Part of a small language model's weights: 5.62M parameters, 105M tokens.
Each number is 128 + 32 x the weight over its row's rms, rounded and kept within 0 to 255. Layers, rows and columns count from 0. Numbers have three digits each. The size before them is the row's rms in percent of the matrix's.

# layer 5 attention query, 128x160, rms 0.224, rows 0-22,64-86, columns 80-119
102:100168123106156145108092117067186141155143158191095152157101135082199140170132126104109129096069134140137125113112155162
094:195133075083213145188107105083107156112128191156145105083123133101162087139148121107157197109162162158135148101121104135
100:110103162126092152118128168083066047095082140052189138191076206148149112107180148162165130101178111135152121167113161142
097:119110134186035145118163141133123115167127113113109114133074103154115066090151122126088157119133175167166134162056167121
087:160132154169156122136130110116125045074057122099175156174116117173146147142173139170148129069132081092130103123139125117
098:090169155124166139136148117177090240118117138129087101116129149096188133134067126148097149125144124192117126149112140134
102:103103135086145061180183052160175129148138095154128089091152120092109192148135061118133115158134115112153158153088105067
106:073142119074129136167093097117126088134153142139202156071083115091150173183105170139141169153162153122127137130162133157
096:122078128057185152101115138114099158158134181094076140162093116109083152120105121137134140155120101092125121146157143153
105:092171132094081178093149079129117223117158124181118178137108142143135132132148113140067127164133135086084142147183091099
090:135191141123136134135078150104160134165146069116073133151117142110089152097076091189097114139140080048118083141115176183
105:135086148119159130180075123127101117153111104118134160117089122091114111179095086080130118116163163075111142164093122129
102:111167152150144125105152147134167102178157176048202098047084162117102133094153145071135093081129129105123131160121148154
097:152162119105090179136172146118186148097191130117162110118152126152157119108161118149151090209129166174145106105136128169
088:138115105091117087148204129162144146182130124141102189099090134119114092119149087139132116129058136108101122134129122173
092:105046116205139126148112164109111091071134151122177108131146149161103149189111087072199113107084131143115135125174113157
077:164087159179118085175112102148142097116143123130213069132138086164096104174135077139125149135127143120168133135082132146
091:129082120096140092186191100069102137088120089147198150063183166142071111130142156122104131121146132124150130120137079156
089:079148177140097135139106065132057135128117140110114151115104102194153142199120124151137173124158150131156150140133091109
111:153151154077171119145089144118131101129109131126125139155098149134192128163112062131149088145175154114123125157112159180
096:126134102122110157170114119157092125107137113198091105131176130132143126140164182076138169166124126108150154202131096138
101:129112104169090086044161163096154111215104084105122105146120187120098153130104144106118140073112154114164187115142166123
100:166156094124068047111154107204200151135137112112122182132134159172185125128142069162149116144077106104119158135187172165
095:164202131141124076120128087156122158122190154155100069114082129077118150114155081109100113124180124134117131133114146131
101:197135124132157120172088101133117137107123193142146116133142151153079082147145037105204073141135125142116152137143114136
084:172117160078112155115111125084074137180104162097137100183066086103156148120125097148149109053074090119126155118134184110
096:129128134152041124135141138167146156150110130161100069118089111142142089146096117151071173121125159134089106162113115093
077:093168128175127076121114174158167091056107127106165193181091132129144073143084143128102084053137119092127148177136101092
094:152103097131136113190104153118090088079105157139135089096140124102143149172138149103132158141158111092161040050137169066
090:111101092155165140124106094117126174153125107163088070143172103127114099143189102141139118152172130083152132152147082110
084:107109202140101115167060082109144154151077119135165133141204131095189144148098162075142139146210165098107111080127134137
089:114139100090152100126172151068127127079189098152110100132139090084112108073138139143159103137113098125132190145144143153
107:182123163064066084137111160091080126165143137094106159103190099188127125042122158175116104070144149127093123145226116141
094:144192080135147144129183123122137124167145133117127105161112132127134129150170129099134100141091141190226098154067084150
093:098085131116176078188094114155152126171130108072142118046124167107122122048110090095091130115101098121147209193129090127
089:122118121138173140167029115136134133166117144149119163126127164174179137132096154124169145097227180125140087124077200104
108:123094098141085140032167137146156117185146129131149105095063078099117178127094143130114153091061128143169117164114124132
101:151096136173130168106143109096113155093134121112156120153122088175157132173136133122146088126144132087131132141058137133
101:183158135150164120145118118150151129154155121153138031043160156160176156165081110123117103130097133221126132076168133119
099:098109167164152102139152131098139166162075111140128082106124155101129080167096145183108135148110182142073132109141101109
094:183075128169116102102151115106072105144091151072080154124134125084089173091137086142166141099142133102173128128106144139
095:132145119106135115130099133151117143126097163101163202119081111160149098089089086122148171140110148134084205189179102121
106:120123128189153105134096169117184135101103103076128162108111146068185178196128127152149117083130099158109090123127129162
101:129120151136065164107150146138176223141125132146109163169154119114120179116148152136092100092118120174126156129116144128
107:024147113142156108077115126115157151126149088099157210131081137091105162083155191089125121114114108203107189111088152147
098:111103124140106145107160151140112081143135123079123112138161116098077066103088079061156144097157084116189159151158118181
# layer 5 attention key, 64x160, rms 0.215, rows 0-21, columns 80-119
084:140088196138075158182124134136127163167143138140124135091066085108129101172110115167167137131175167096137108091133174109
089:126130158123176123129112196151086167161075115104090120112160112159091136144078116197115151100138105130079063105137107112
088:134101142144155124123089137116123153110171138116165196102139175146120086121084152138131151169146093084167105147160113138
100:134125115116191155164124167113115102069137133122106164152116182116174131097124111129151145104127130116132151092106094130
076:173121094069117077103109137161085153116125089170101108090148098119139118147143111162133153139130106112113140144133150124
084:148130043169114113087138091133157176185129065125148173108118057138099181132159080098123107163140161135175139169112095138
086:089122124113083131143099155166096158128111130196137125158095142085113157172102102128163141156098175143137107157132121189
088:121129119076137092137145139149112123068122138121089117148094097135178173159086132140146080101075135116096165129063106102
101:145127177150109108169179110155099100126136128132184090166100099095126117162101154074126100135116119143090121111188128081
097:139173112150155140110116069110116097134169122097114105159081148143137160092143137168121118207087145147113154111085109123
087:121188123134102125176129144122122122116108123162131139093113154099154171170171098105126121133123174086083162064170147092
084:142129097111187142131176192052140066141100102099144125120075147130193100078117115169111167118068163158141088133040150121
107:112205097120117102132070134072086086122159079180108114120128126091146152148226149099132162141112116107116151130172098108
098:172147151087116100116138145125186125202147139123084112090128145095124099138111130113161117128116163106088110139147101121
094:138096140145115135112156162151142124166131157171074116121190125120062088122185069092128092170117098146147128182108086147
105:097104118055128120139141112103132153097121110134096116101138156154133113153149126206147151141145057117102099164153118170
100:093155091071091159140069123101128114108186154128133138126054063134135205144115156180074112141169086110114092104078124120
112:205126109126149152161124174163105078179096129198135129134148129101156138098094169103159117111116070124126124120152119142
095:147126157087159124067105146126150087065140119126178130083114094130116190078117183130088153151109071121118150100160148123
104:051126077113158137193182154133100140149062099148103123115209128099117106171146113066167169093125144119181102133147164102
112:120121115090096181122109171197084121147157162144148091213161115138085087149155154127070154143136114166149108121088135167
113:148161116136166104107116125141121090082107100121162126104144098136121120065119120125059199172117086093131136180112075152